python train.py --d_model=64 --norm="layernorm" --positions="learned"
Each number is 200 + 20 x the weight over its row's rms, rounded and kept within 0 to 999. Layers, rows and columns count from 0. The size before them is the row's rms in percent of the matrix's.

# v: layer 14 attention value, 96x64, rms 0.203, rows 18-38, columns 0-63
# o: layer 14 attention output (transposed), 96x64, rms 0.174, rows 18-37, columns 0-63
# q: layer 14 attention query, 96x64, rms 0.196, rows 32-63, columns 0-63
# k: layer 14 attention key, 96x64, rms 0.204, rows 32-63, columns 0-63
v18,092,222,204,214,176,217,190,169,198,197,208,211,236,170,202,193,230,206,173,227,201,200,214,201,201,156,197,181,178,175,169,205,217,219,216,218,246,208,167,225,170,193,219,172,194,200,229,200,180,222,221,166,218,200,194,204,169,199,202,186,182,211,225,215,190
o18,091,171,223,185,218,206,188,241,237,222,206,189,192,201,224,220,180,211,166,195,203,199,168,182,169,209,176,202,224,180,223,198,204,162,204,197,196,236,211,192,225,208,173,209,173,194,178,212,222,179,222,199,226,187,179,162,219,190,209,230,220,204,193,176,207
v19,100,219,211,188,220,221,183,154,215,215,213,193,179,191,222,239,190,203,223,207,199,211,223,228,204,201,215,203,208,175,185,208,222,234,157,221,230,218,195,189,166,194,215,208,250,196,210,193,208,209,218,195,185,194,263,200,200,216,212,206,214,195,201,201,217
o19,084,193,233,214,201,216,217,202,199,223,191,193,232,193,210,152,228,216,220,191,217,221,194,205,180,191,178,175,213,207,223,196,178,211,232,202,194,182,184,173,215,232,206,221,154,180,209,226,205,191,194,187,227,214,170,234,195,163,202,168,205,231,214,196,194
v20,098,178,211,219,217,208,194,145,210,208,201,188,216,170,169,211,194,227,188,195,216,219,198,204,146,160,196,177,209,222,220,211,160,190,204,206,231,170,198,194,174,220,202,216,230,207,203,185,187,215,199,233,194,168,191,219,224,202,202,216,203,174,187,196,194
o20,097,228,196,228,210,225,216,244,230,203,190,174,211,211,218,187,195,185,203,194,201,175,215,176,219,191,207,173,202,170,159,202,210,162,195,196,227,218,209,191,212,212,191,208,217,151,222,232,215,227,167,191,192,215,200,187,178,215,215,198,214,211,159,203,217
v21,100,253,189,190,212,241,192,192,166,222,188,182,169,179,184,206,216,219,207,193,237,222,208,163,208,198,195,223,204,209,192,209,235,191,170,187,165,231,211,194,227,202,208,192,190,177,199,183,225,192,203,190,192,178,191,201,168,209,226,204,197,239,190,203,226
o21,096,175,242,216,205,201,211,202,247,199,215,215,211,208,219,186,202,194,223,187,187,199,163,224,189,198,182,215,221,241,214,190,156,223,216,225,207,184,189,217,175,180,208,200,179,231,249,208,188,181,211,209,202,213,201,186,216,175,218,172,194,203,227,176,199
v22,102,187,202,216,198,208,203,217,204,224,192,194,187,182,190,241,206,203,199,196,198,212,177,202,187,228,190,215,180,195,198,197,142,213,242,212,209,229,211,206,198,226,203,192,217,188,158,185,185,203,242,206,199,184,201,206,188,208,200,161,172,139,233,195,193
o22,095,203,193,231,156,193,166,203,216,184,180,175,226,187,216,184,195,210,191,227,202,202,221,181,202,203,187,217,180,227,231,220,239,198,183,173,186,209,205,233,182,172,205,231,211,195,212,189,211,216,167,185,194,201,206,163,198,213,214,203,220,223,151,210,222
v23,103,177,218,187,176,242,188,192,199,226,212,207,183,245,222,186,206,221,176,223,222,211,171,206,181,188,190,191,179,181,168,222,206,187,235,191,207,202,210,209,184,217,194,186,212,200,220,177,187,190,201,217,254,223,178,216,208,156,208,204,192,224,199,232,212
o23,105,217,206,184,209,163,172,223,214,186,218,223,232,170,181,242,187,177,184,187,172,227,191,165,201,204,212,163,225,191,220,153,200,196,162,179,197,221,189,205,192,202,192,224,201,182,202,195,192,204,197,215,190,175,181,187,201,186,208,236,182,186,209,170,206
v24,090,163,195,210,181,222,178,172,208,200,205,213,165,218,166,226,168,195,211,219,203,218,148,190,197,220,211,194,232,184,197,205,211,192,237,195,215,215,175,174,187,172,204,196,153,197,195,196,229,184,217,205,194,214,209,179,204,230,179,185,183,197,191,172,220
o24,098,238,214,196,176,198,192,227,243,228,218,177,203,200,210,185,223,199,199,203,226,221,233,225,190,182,176,189,186,233,212,189,186,230,192,160,180,187,205,207,160,207,199,239,224,188,206,201,195,184,173,209,234,197,185,209,177,181,204,217,186,180,208,204,171
v25,109,170,186,191,182,208,214,158,189,193,209,207,196,201,204,222,183,208,195,201,206,224,152,216,188,220,197,207,208,179,152,202,172,207,200,247,226,214,200,197,205,187,162,207,223,211,197,201,197,227,187,198,220,191,135,207,211,234,224,211,210,218,198,196,203
o25,112,221,217,183,213,188,155,235,229,198,236,179,200,188,193,221,205,213,184,210,204,205,245,196,199,188,204,174,208,231,204,214,233,169,204,169,191,179,201,205,194,227,216,209,168,156,222,191,200,191,227,197,188,216,219,173,195,201,181,177,190,200,196,203,160
v26,105,189,199,199,204,204,179,218,201,210,164,262,207,185,188,231,240,181,244,169,183,209,191,193,195,187,221,227,200,195,226,222,170,175,184,244,189,202,204,181,205,198,195,184,199,182,185,178,193,198,174,227,184,190,183,202,212,209,174,185,186,175,206,207,218
o26,111,214,209,233,155,205,209,199,206,212,193,160,197,208,221,191,155,214,185,215,210,192,200,209,224,222,191,228,235,208,188,191,209,256,230,192,211,228,222,223,208,217,202,221,212,209,207,230,201,219,185,201,164,193,231,197,195,215,185,170,218,214,183,203,202
v27,127,203,179,203,170,175,198,217,210,191,212,176,187,179,177,170,190,196,218,204,223,145,204,228,233,217,189,202,213,205,185,152,211,224,204,209,189,192,178,219,203,243,220,201,192,215,221,193,198,188,222,200,204,237,190,208,186,213,221,210,241,195,205,199,159
o27,118,193,205,177,208,213,196,176,160,214,221,239,214,204,198,211,205,189,193,215,213,212,204,201,198,213,205,205,193,221,215,204,198,211,150,217,166,174,214,198,172,181,194,190,192,194,147,206,205,194,189,182,237,154,196,215,224,231,148,219,190,182,192,200,197
v28,090,188,160,211,199,210,184,196,193,194,210,188,188,203,227,220,197,165,211,242,183,204,157,214,219,195,214,183,195,223,177,186,212,198,212,235,206,218,198,247,208,168,204,199,187,194,221,247,197,205,169,201,210,199,218,193,209,222,190,208,194,174,222,184,150
o28,085,213,209,163,167,169,208,196,168,200,190,180,205,222,192,200,197,209,180,209,218,203,210,222,179,222,185,202,172,207,201,192,204,181,232,188,178,177,208,211,199,236,174,203,185,211,183,174,216,171,230,168,187,163,190,184,204,199,175,215,216,239,209,237,234
v29,110,185,208,212,162,239,205,199,185,194,217,215,210,182,207,185,195,217,149,143,200,193,211,210,207,202,200,191,191,210,198,207,215,207,199,211,175,163,206,184,211,191,179,229,202,234,229,214,146,210,203,184,182,174,192,185,191,214,170,182,190,164,200,189,208
o29,112,193,171,207,203,173,214,206,230,185,204,189,201,230,177,236,189,198,238,209,194,221,185,177,234,188,193,186,155,174,202,222,205,206,202,211,204,223,202,185,201,200,216,160,188,209,181,210,197,192,196,215,241,229,224,160,239,213,197,195,197,210,196,209,161
v30,108,205,195,196,193,203,191,191,217,183,166,205,239,220,182,189,243,186,196,200,235,169,192,175,193,227,187,206,201,189,248,174,228,194,202,233,185,224,204,196,145,180,190,213,206,214,173,246,208,188,195,212,219,193,202,174,187,184,199,217,193,207,190,194,186
o30,108,147,203,201,186,226,227,178,199,233,206,215,190,213,211,177,183,180,194,192,172,218,234,191,230,170,236,197,195,194,201,237,184,213,194,191,199,190,202,214,194,222,232,219,184,208,190,173,205,187,206,185,194,186,231,190,166,217,204,244,205,207,228,172,214
v31,086,252,208,186,236,175,170,191,183,184,191,221,247,210,226,192,199,214,190,206,201,209,180,172,232,237,209,193,213,203,165,194,189,221,241,201,226,181,190,213,210,192,162,169,220,197,191,181,207,187,204,186,212,203,195,186,216,183,201,187,200,194,214,208,164
o31,098,188,219,207,174,220,178,222,239,188,222,182,176,193,185,239,216,206,198,187,201,198,205,243,196,200,176,236,186,182,253,236,225,201,184,186,171,212,195,205,206,189,194,210,187,209,214,215,211,199,203,219,203,168,202,238,198,217,191,228,165,227,214,191,207
q32,090,199,258,210,239,210,197,197,168,222,199,203,211,215,179,190,229,188,183,196,205,216,193,197,194,183,220,187,227,211,185,190,201,252,189,208,181,207,186,185,204,159,210,177,217,178,188,189,190,193,197,213,195,207,209,247,188,168,210,220,190,203,216,149,199
k32,093,228,205,207,235,232,193,238,190,223,196,185,183,195,191,193,221,188,184,171,220,205,173,200,229,182,213,200,234,195,187,190,221,240,184,200,194,182,221,182,209,181,204,178,237,197,198,227,195,185,194,202,186,216,193,244,196,172,197,198,210,167,222,150,198
q33,096,183,205,195,235,142,150,201,198,170,203,231,183,199,205,192,206,203,197,220,194,190,199,174,204,182,183,213,195,153,195,174,201,200,221,198,204,221,180,204,200,213,216,210,200,225,224,213,216,197,214,182,147,217,212,209,207,218,216,204,224,205,185,199,246
k33,093,203,197,172,243,187,166,179,196,177,199,248,190,219,189,187,195,207,178,213,206,189,194,181,189,208,190,204,194,184,154,184,202,196,191,205,177,232,159,202,222,227,193,187,203,200,195,195,211,194,214,164,160,205,198,193,213,195,235,179,233,207,166,175,221
q34,092,194,187,196,170,230,170,212,177,163,169,159,198,207,170,227,230,212,200,239,187,180,214,180,193,152,205,196,195,192,194,209,213,182,204,193,205,198,173,219,191,180,170,194,179,193,188,202,226,215,194,175,188,210,206,190,185,185,200,190,247,192,232,189,220
k34,091,185,156,202,136,205,169,226,216,194,181,172,181,184,178,210,227,217,232,182,179,182,199,175,219,184,224,196,219,186,204,204,204,175,193,190,186,226,193,208,207,210,184,206,188,187,196,194,210,220,200,191,192,232,159,183,218,182,188,207,232,205,229,191,223
q35,099,196,177,176,212,193,188,215,184,205,201,201,175,233,202,220,200,208,157,211,207,193,221,222,178,193,231,166,181,203,172,187,228,196,197,215,216,189,180,222,175,221,164,201,192,198,166,166,204,187,232,163,196,191,211,188,203,184,173,246,196,204,205,196,163
k35,088,212,180,181,211,228,168,210,170,199,214,210,176,202,205,233,187,211,204,212,203,175,188,198,209,194,200,208,203,199,196,164,217,171,185,213,206,165,195,233,163,214,151,193,184,214,172,178,227,195,228,166,216,185,219,201,226,190,180,223,189,190,223,164,189
q36,110,171,168,200,195,183,206,177,199,229,186,164,219,158,200,217,212,192,212,190,235,209,205,230,200,224,208,211,187,200,228,168,223,180,214,201,198,209,182,178,192,184,211,218,201,206,174,197,216,215,202,211,206,155,204,213,214,226,212,217,181,187,240,177,248
k36,104,212,167,238,201,174,204,197,220,246,192,181,237,167,211,188,224,192,217,193,221,223,183,225,204,212,204,198,199,193,221,181,181,170,188,185,202,225,192,184,201,189,174,184,215,202,168,209,193,184,193,194,186,191,178,202,208,226,212,201,177,216,261,198,233
q37,108,185,220,164,184,196,215,228,192,213,183,187,248,221,217,193,192,224,181,203,224,198,170,206,224,173,202,219,203,219,209,188,211,224,227,228,213,212,223,199,200,217,226,172,208,193,199,217,214,175,200,226,174,169,202,156,218,211,204,164,216,212,169,194,223
k37,103,208,215,195,160,211,193,228,172,223,190,200,204,237,208,170,199,205,181,198,206,178,185,174,222,167,186,205,179,193,201,187,187,219,209,209,214,241,212,185,184,217,206,178,217,208,192,185,195,194,196,203,175,195,184,147,231,184,202,150,196,217,174,201,238
q38,097,199,165,218,198,205,179,199,232,183,212,187,230,198,170,195,219,196,182,194,190,196,181,232,185,203,202,251,205,233,223,193,213,219,209,189,147,187,189,218,207,201,187,172,231,212,199,205,194,217,202,217,178,189,184,216,197,217,192,233,164,177,191,226,236
k38,089,225,187,208,193,223,190,186,257,200,189,191,218,201,180,176,209,194,182,194,183,223,218,221,170,188,215,228,200,238,205,193,201,232,235,200,168,207,201,200,211,210,178,180,219,207,206,194,182,209,223,195,175,191,169,208,206,231,204,229,146,188,178,207,183
q39,086,222,169,172,185,209,196,190,179,220,200,219,187,189,195,211,224,187,267,217,188,196,201,188,214,214,221,201,218,214,203,204,166,224,224,218,214,183,180,168,208,215,209,169,177,223,199,217,206,216,181,220,177,202,221,210,200,233,205,185,197,234,230,187,233
k39,090,197,192,157,185,191,227,202,214,200,179,201,202,194,194,213,190,176,240,217,198,172,184,201,210,218,228,203,197,199,176,227,183,244,217,187,199,168,204,172,227,180,228,156,216,211,187,223,204,192,206,238,190,215,185,191,235,224,216,213,200,211,213,181,233
q40,089,191,227,236,192,228,211,213,208,201,173,203,219,219,190,216,195,193,217,204,184,223,164,220,223,214,169,169,201,214,211,249,232,184,229,217,217,212,213,200,197,179,203,226,216,207,208,200,215,199,209,152,214,224,192,223,197,230,174,205,214,198,178,180,230
k40,090,199,199,233,184,200,215,197,215,190,159,205,220,222,191,227,201,190,222,193,170,220,174,233,202,213,180,166,174,206,214,219,220,186,212,206,230,217,179,183,198,195,230,209,216,222,206,199,206,186,209,133,185,245,178,211,189,196,214,229,208,209,200,192,207
q41,089,180,191,176,188,186,204,186,203,201,232,215,197,208,198,212,201,198,192,180,182,208,174,185,216,190,204,198,188,209,196,215,224,161,199,220,206,195,152,195,232,182,239,166,208,245,234,166,225,225,179,210,200,205,219,175,196,178,220,171,180,193,223,232,193
k41,093,174,190,183,196,156,214,205,209,187,228,187,211,206,182,193,209,210,189,200,198,196,210,198,215,215,221,199,201,219,204,217,241,173,211,236,203,186,181,207,228,169,226,137,214,238,205,205,226,200,209,215,212,184,221,190,220,215,222,170,205,179,218,230,218
q42,098,190,223,199,228,225,223,202,219,204,226,205,185,228,226,221,175,167,196,174,205,191,213,219,200,226,189,175,204,183,180,217,194,194,186,193,188,184,185,216,214,225,203,168,229,189,215,211,208,231,242,180,225,185,210,181,214,248,199,158,205,213,171,189,186
k42,102,202,177,211,209,226,231,209,199,191,217,179,165,197,206,205,207,178,216,189,219,187,197,213,220,199,166,174,189,162,191,202,207,174,173,185,212,200,196,200,198,237,213,179,235,195,246,212,241,211,189,209,198,169,200,181,198,208,215,217,170,211,157,184,164
q43,093,194,185,195,179,192,200,200,203,209,157,231,173,217,201,206,224,197,215,163,208,168,173,233,212,202,207,203,191,165,193,176,161,184,194,179,210,186,174,201,185,221,222,191,194,221,201,200,221,174,168,189,223,233,192,237,221,199,181,174,174,209,214,211,171
k43,100,183,191,179,187,188,218,213,216,203,177,204,164,207,175,215,200,208,192,204,209,178,203,234,194,205,206,196,173,178,179,191,169,180,200,185,217,173,188,177,182,225,213,177,195,211,183,225,211,163,176,182,213,206,204,236,215,238,176,172,175,205,189,240,156
q44,101,198,199,175,178,168,158,205,191,180,215,199,187,192,170,224,199,210,203,186,207,216,237,189,211,187,212,172,197,194,213,220,216,201,179,147,221,227,187,199,182,192,183,197,228,199,237,218,190,166,192,195,148,159,213,201,222,202,183,194,192,185,202,202,182
k44,106,207,221,154,180,184,197,206,221,183,199,197,170,195,199,203,209,215,198,202,199,258,200,185,173,198,225,183,237,202,194,202,210,183,182,180,228,240,208,223,220,188,205,198,175,172,213,207,196,154,216,200,178,207,238,207,191,203,226,216,180,209,225,190,171
q45,095,204,178,228,203,199,228,215,171,204,205,195,217,214,202,254,192,184,203,207,159,190,242,158,212,191,195,207,193,210,188,160,197,218,221,241,175,193,219,237,213,171,195,183,204,211,224,192,192,191,216,174,180,232,170,185,194,190,207,201,207,198,209,214,203
k45,100,190,170,212,205,170,236,201,167,166,180,189,206,207,210,239,181,193,173,194,180,192,196,172,210,201,186,201,186,198,199,171,206,239,205,215,185,204,209,211,233,176,178,182,186,174,219,203,208,205,229,194,190,203,166,178,192,144,198,216,209,206,200,241,188
q46,098,197,182,205,195,213,202,197,227,204,205,222,217,218,198,213,159,188,241,200,233,223,162,196,197,161,186,196,204,175,199,228,193,183,197,231,207,163,210,174,235,193,210,202,180,215,188,206,159,176,204,189,212,207,205,184,231,173,174,177,203,191,237,183,206
k46,098,195,184,201,193,218,210,193,212,189,181,177,208,210,177,222,175,204,228,220,244,182,178,176,205,184,205,200,186,181,200,233,216,208,207,257,219,170,211,192,192,195,239,213,193,222,216,196,179,213,175,175,202,161,201,156,210,192,181,189,223,222,194,174,212
q47,098,184,164,209,194,189,152,213,234,212,242,202,209,216,194,201,215,201,220,166,203,189,178,163,213,186,218,185,184,165,184,209,196,220,216,202,166,188,229,200,211,215,193,211,220,205,206,182,203,199,206,242,210,219,166,209,186,181,215,192,216,229,208,169,173
k47,106,180,188,197,182,176,189,186,253,205,203,196,239,209,186,200,238,212,211,186,209,183,196,180,191,193,222,172,173,196,197,190,197,233,217,233,199,193,211,204,215,205,186,240,221,187,205,168,198,189,228,242,236,192,233,210,210,215,200,206,224,217,200,197,162
q48,099,217,203,187,193,194,197,196,230,178,220,213,205,204,193,213,226,180,159,190,166,179,209,222,167,175,175,189,246,223,204,210,224,198,205,188,242,182,195,181,217,206,216,203,209,202,183,187,214,180,169,198,237,191,170,208,214,178,170,215,231,210,184,186,232
k48,095,231,209,176,179,175,187,193,214,185,233,204,203,189,218,198,224,176,167,174,180,177,182,217,173,184,195,183,254,228,218,215,234,176,198,186,238,178,186,201,203,226,226,209,196,204,186,212,200,178,187,186,204,194,175,209,222,200,158,213,202,216,198,193,224
q49,092,183,207,210,169,222,248,171,200,203,209,187,198,183,240,169,181,187,207,209,211,206,209,189,216,206,189,247,216,190,164,192,189,234,213,218,204,185,204,216,233,209,196,204,194,227,174,221,202,214,193,175,161,192,222,214,163,185,175,190,220,195,198,179,180
k49,103,198,198,219,168,244,247,188,160,205,217,220,204,211,227,167,196,185,224,222,222,190,224,225,209,188,181,222,231,175,169,186,187,231,197,209,195,179,195,232,203,197,199,206,192,217,168,196,195,229,182,190,201,198,215,185,211,180,191,186,223,174,178,181,205
q50,097,228,206,180,269,191,231,213,213,166,217,192,175,184,226,207,184,208,224,219,203,172,200,212,190,198,213,193,204,209,185,183,215,206,205,183,170,200,217,161,191,207,185,192,179,209,195,203,202,193,192,195,160,211,196,204,183,190,229,143,199,201,232,185,187
k50,099,230,194,209,217,211,210,215,215,175,208,165,174,188,197,227,195,189,216,228,221,191,212,224,196,210,211,181,190,199,173,207,217,228,200,170,188,249,247,180,185,204,172,226,201,211,193,198,205,209,156,207,177,206,187,200,228,186,226,169,241,201,197,216,200
q51,106,185,226,191,169,185,178,242,184,216,205,193,159,182,208,165,209,200,201,184,238,187,209,248,161,172,202,214,184,197,200,204,211,202,211,189,178,183,188,189,214,189,180,189,186,186,217,187,185,193,181,177,194,208,230,156,208,209,213,190,204,220,201,238,226
k51,104,199,221,184,199,180,178,207,192,195,192,204,163,199,209,160,184,233,208,157,223,170,189,234,180,169,184,223,181,182,203,233,228,191,178,206,199,176,194,171,224,199,158,183,182,201,210,208,207,219,198,183,193,202,204,156,215,217,227,202,205,198,206,229,212
q52,090,185,205,169,196,189,214,197,216,172,192,197,177,226,204,175,216,204,219,183,145,210,207,214,221,238,198,204,180,177,233,210,233,212,224,183,214,194,201,237,189,169,214,164,195,226,196,196,164,190,207,223,218,194,205,226,218,176,214,168,217,198,192,195,214
k52,099,203,178,218,213,157,210,184,228,173,226,181,173,219,207,182,212,205,221,179,172,188,232,210,222,203,226,199,188,170,242,215,223,217,219,175,242,192,219,221,209,202,198,181,225,229,210,211,179,197,206,227,193,201,211,210,183,185,198,175,176,229,186,186,214
q53,098,235,230,198,181,189,200,187,239,200,191,214,186,190,191,240,196,211,172,208,180,210,196,210,236,199,214,180,199,177,213,192,196,208,207,209,197,187,182,178,157,204,167,214,200,204,190,237,184,203,204,207,237,182,202,180,162,195,205,235,177,199,180,223,248
k53,093,211,235,200,198,203,187,197,249,216,220,213,190,181,204,243,184,186,177,184,169,197,204,203,227,200,196,185,201,182,204,181,187,214,224,214,191,182,177,180,177,202,189,224,190,222,184,198,189,168,194,197,218,189,206,192,142,190,218,233,187,186,207,236,239
q54,104,207,232,225,205,170,239,216,176,184,191,182,234,218,179,174,166,215,226,215,188,225,181,203,185,198,204,194,181,194,197,191,231,222,192,195,212,211,168,231,182,226,213,215,258,221,217,231,182,188,206,211,172,194,209,188,197,191,218,192,183,202,203,191,223
k54,104,215,219,221,194,174,206,231,197,198,178,179,206,233,175,183,188,224,231,193,161,230,177,212,189,215,198,190,210,198,194,175,209,232,166,191,191,210,159,238,179,221,205,224,232,211,216,205,175,196,187,205,178,208,218,210,193,185,216,181,164,214,190,214,230
q55,095,203,203,219,192,213,193,185,178,185,181,196,202,206,202,202,198,154,155,219,192,211,181,170,214,210,224,186,208,176,202,213,190,199,189,210,193,223,200,223,250,213,192,246,205,219,154,204,166,208,163,190,164,172,229,206,179,215,210,201,206,205,205,208,184
k55,103,197,207,212,199,190,227,225,191,176,179,201,199,201,195,180,205,150,163,194,169,201,198,173,211,220,239,219,222,170,199,210,189,192,177,219,175,190,210,209,238,213,202,226,191,199,171,188,173,218,147,186,204,178,225,209,176,203,204,226,199,183,219,201,180
q56,101,182,180,196,188,204,163,226,214,217,190,194,196,217,203,165,221,222,204,221,187,238,199,182,220,188,202,205,182,193,224,188,199,187,166,172,183,199,165,176,203,194,179,173,207,144,200,221,200,237,171,170,197,192,212,194,226,202,211,227,202,185,178,178,185
k56,099,173,172,171,177,200,161,231,243,247,207,200,186,190,220,175,196,211,200,221,170,231,193,162,213,184,182,206,183,219,226,213,201,206,196,179,185,191,163,168,206,192,222,198,213,164,203,219,197,225,194,182,207,189,215,214,207,219,204,213,204,181,199,193,186
q57,108,217,210,187,201,202,157,239,193,223,188,156,184,184,183,198,195,200,201,234,199,172,222,210,194,221,203,222,246,182,190,194,216,179,185,233,206,163,186,207,206,216,195,201,206,189,203,192,195,197,206,201,193,209,191,205,188,193,213,137,177,166,159,193,198
k57,111,225,243,201,186,190,161,219,207,202,175,179,195,196,175,218,211,199,215,241,197,170,227,190,199,220,201,215,225,196,185,197,212,178,202,204,223,198,183,188,214,194,166,190,233,178,231,199,208,229,188,209,208,211,170,216,210,188,192,190,165,200,140,186,192
q58,098,189,187,205,210,215,182,220,198,206,193,194,151,189,183,208,170,160,199,161,223,163,181,178,219,208,196,195,191,167,216,188,187,185,208,195,239,203,190,193,208,157,198,164,214,189,207,182,169,179,189,193,186,206,193,218,203,173,205,233,165,228,216,193,199
k58,098,193,225,210,190,198,202,213,208,202,183,179,161,199,200,209,181,194,170,167,219,169,204,183,198,228,204,182,192,190,213,227,191,228,235,215,221,202,184,206,195,141,207,185,206,167,215,175,199,165,216,185,210,191,223,242,225,215,193,215,203,209,233,224,192
q59,097,208,186,162,194,195,170,204,193,192,232,233,219,231,187,222,187,182,187,174,206,201,173,187,200,246,189,212,208,196,169,193,216,190,224,188,215,194,185,194,182,202,201,236,226,170,210,216,154,208,173,217,209,210,213,194,189,203,222,228,180,185,244,198,217
k59,096,209,202,171,212,166,173,224,186,179,223,199,186,220,185,215,178,201,194,193,211,212,178,176,184,218,180,206,216,205,185,197,217,186,248,187,187,168,183,204,211,196,190,233,227,182,216,189,145,177,172,220,194,205,209,196,180,229,207,201,177,170,238,193,199
q60,107,205,159,213,198,204,193,201,169,192,180,212,182,212,181,181,163,221,214,177,191,232,232,181,222,185,235,203,193,206,214,183,195,198,159,193,199,184,172,211,214,194,192,241,194,174,176,212,211,168,185,228,225,203,163,230,202,201,213,218,174,176,196,212,197
k60,109,192,186,196,207,199,179,201,161,198,195,183,197,195,199,181,153,210,201,188,194,239,218,148,214,187,233,211,222,230,223,184,194,207,174,215,206,176,162,209,192,196,178,241,186,188,197,219,219,174,199,227,212,206,200,235,172,226,184,200,185,196,212,223,211
q61,093,194,166,228,237,200,202,192,208,173,200,205,184,220,177,194,159,184,172,226,171,173,211,203,177,220,227,214,189,155,205,197,235,203,198,240,197,227,224,183,205,192,206,194,192,199,210,232,217,197,182,183,219,205,230,173,200,188,193,187,177,189,176,175,193
k61,101,190,157,249,214,183,202,201,188,196,206,210,190,201,197,199,188,201,169,214,192,169,207,189,215,208,245,207,186,154,207,221,229,206,172,208,171,218,213,187,186,195,203,201,201,172,226,196,210,212,166,168,217,209,209,185,191,209,204,204,152,210,164,174,187
q62,101,128,209,206,203,240,213,220,198,191,192,211,200,183,198,203,195,194,174,236,182,227,204,209,174,189,228,157,214,191,200,207,223,211,225,222,225,206,222,175,194,194,176,219,208,173,224,191,218,215,212,226,201,212,188,222,191,217,219,163,197,197,192,216,196
k62,108,146,233,191,212,221,218,227,180,188,195,215,186,205,196,191,219,183,196,199,172,226,195,227,199,200,232,165,211,188,178,175,233,197,197,242,212,217,216,194,176,195,189,223,180,154,214,183,213,230,211,211,184,180,170,211,196,219,222,189,199,187,189,184,204
q63,093,219,229,217,215,231,215,203,215,231,203,183,192,219,180,208,202,173,215,196,210,193,164,177,173,172,218,265,198,183,206,202,221,208,220,203,217,192,181,186,176,205,223,186,181,221,179,243,198,203,209,170,205,207,202,179,198,221,233,199,182,182,225,199,181
k63,107,209,203,227,184,191,201,200,211,185,217,196,204,202,193,229,201,188,223,183,203,187,179,160,211,173,184,262,198,173,170,202,214,218,225,180,191,213,200,188,144,177,190,186,229,208,199,226,208,233,196,176,194,166,168,177,206,226,215,192,204,189,202,199,205
v32,091,252,219,207,196,234,217,165,191,206,205,204,237,182,215,191,222,208,189,166,183,181,183,179,170,212,207,184,208,185,182,201,200,216,207,182,204,181,191,232,201,222,191,210,195,187,197,237,192,199,201,221,183,244,198,175,161,171,175,209,188,217,184,190,231
o32,100,172,214,195,234,178,177,234,161,185,189,186,183,197,215,178,163,178,190,202,210,185,205,206,209,173,198,208,178,237,183,193,203,184,235,219,172,185,205,209,170,193,192,182,189,206,190,185,226,205,217,185,219,167,238,180,200,203,197,182,198,166,181,179,166
v33,089,185,169,212,216,195,185,209,185,225,217,195,193,188,217,186,186,200,196,170,185,229,224,210,219,167,192,206,220,218,188,206,204,205,207,169,246,190,217,201,203,208,235,190,209,203,197,191,176,182,220,225,145,223,242,176,168,239,173,205,212,210,197,198,212
o33,101,224,227,211,215,221,204,231,223,168,229,191,199,200,212,225,219,202,210,253,236,190,191,211,199,198,190,222,202,178,219,215,202,209,196,173,169,233,198,200,179,198,224,200,197,228,189,229,238,212,197,209,209,174,158,212,221,225,205,196,202,210,223,166,205
v34,099,232,258,183,193,176,189,212,212,188,223,182,203,195,168,176,192,212,217,162,225,192,212,179,197,189,203,222,205,205,213,198,209,214,195,226,217,150,223,218,206,249,201,213,232,196,199,182,206,230,230,166,213,175,192,213,200,210,195,212,208,196,204,220,202
o34,098,193,184,209,222,205,229,180,182,229,161,233,213,209,227,211,211,205,204,193,199,175,191,221,237,223,210,227,194,190,207,188,196,205,213,175,191,241,216,193,206,158,177,186,180,217,188,203,207,200,174,202,162,190,187,210,218,183,180,199,188,205,244,186,245
v35,081,218,164,194,197,198,211,194,199,181,182,175,194,195,191,187,199,195,218,199,205,151,191,222,219,227,188,192,173,194,179,159,206,233,185,218,177,190,179,197,171,202,195,209,151,203,221,228,217,213,212,216,210,192,231,206,190,181,224,153,219,185,204,239,195
o35,092,152,202,191,216,170,192,201,220,220,194,213,216,171,206,189,179,174,203,171,188,210,200,185,187,171,196,211,223,237,208,209,207,162,214,201,245,213,170,179,232,193,197,219,221,206,213,187,213,154,170,176,178,223,188,172,206,206,201,217,197,206,201,205,223
v36,111,207,176,205,228,216,231,215,188,212,221,192,198,211,196,229,180,167,168,207,167,219,194,185,199,205,163,187,250,217,250,202,203,215,207,206,188,182,208,201,195,213,173,204,179,200,209,233,245,189,171,188,176,212,215,202,191,213,203,163,212,193,187,189,191
o36,105,184,202,161,197,199,170,193,181,178,200,183,175,190,209,164,218,195,208,187,249,184,175,219,209,195,211,226,171,197,208,226,203,193,201,173,217,218,173,188,197,207,218,155,207,204,181,194,191,229,209,205,211,213,199,171,213,218,222,207,153,240,212,174,205
v37,098,191,182,167,213,187,198,224,207,164,220,210,229,219,216,204,169,197,229,186,176,188,175,216,209,167,204,200,188,186,197,211,155,203,217,203,157,191,147,175,207,181,215,188,192,187,208,187,191,201,213,195,157,199,210,204,205,207,189,227,165,184,214,176,182
o37,095,213,184,202,179,197,182,239,200,204,211,188,178,180,197,191,191,218,174,228,197,194,216,178,205,206,248,199,207,205,207,168,226,167,183,178,205,212,242,208,182,196,192,200,235,196,214,225,194,202,164,223,186,188,165,171,172,177,193,168,217,178,169,210,194
v38,094,221,200,239,214,213,222,164,224,238,207,213,178,195,180,184,180,232,161,182,179,200,160,204,201,161,168,179,224,193,220,183,216,172,189,189,201,212,198,185,214,190,191,196,196,192,200,175,241,238,211,202,192,189,212,199,209,204,220,206,223,200,215,200,169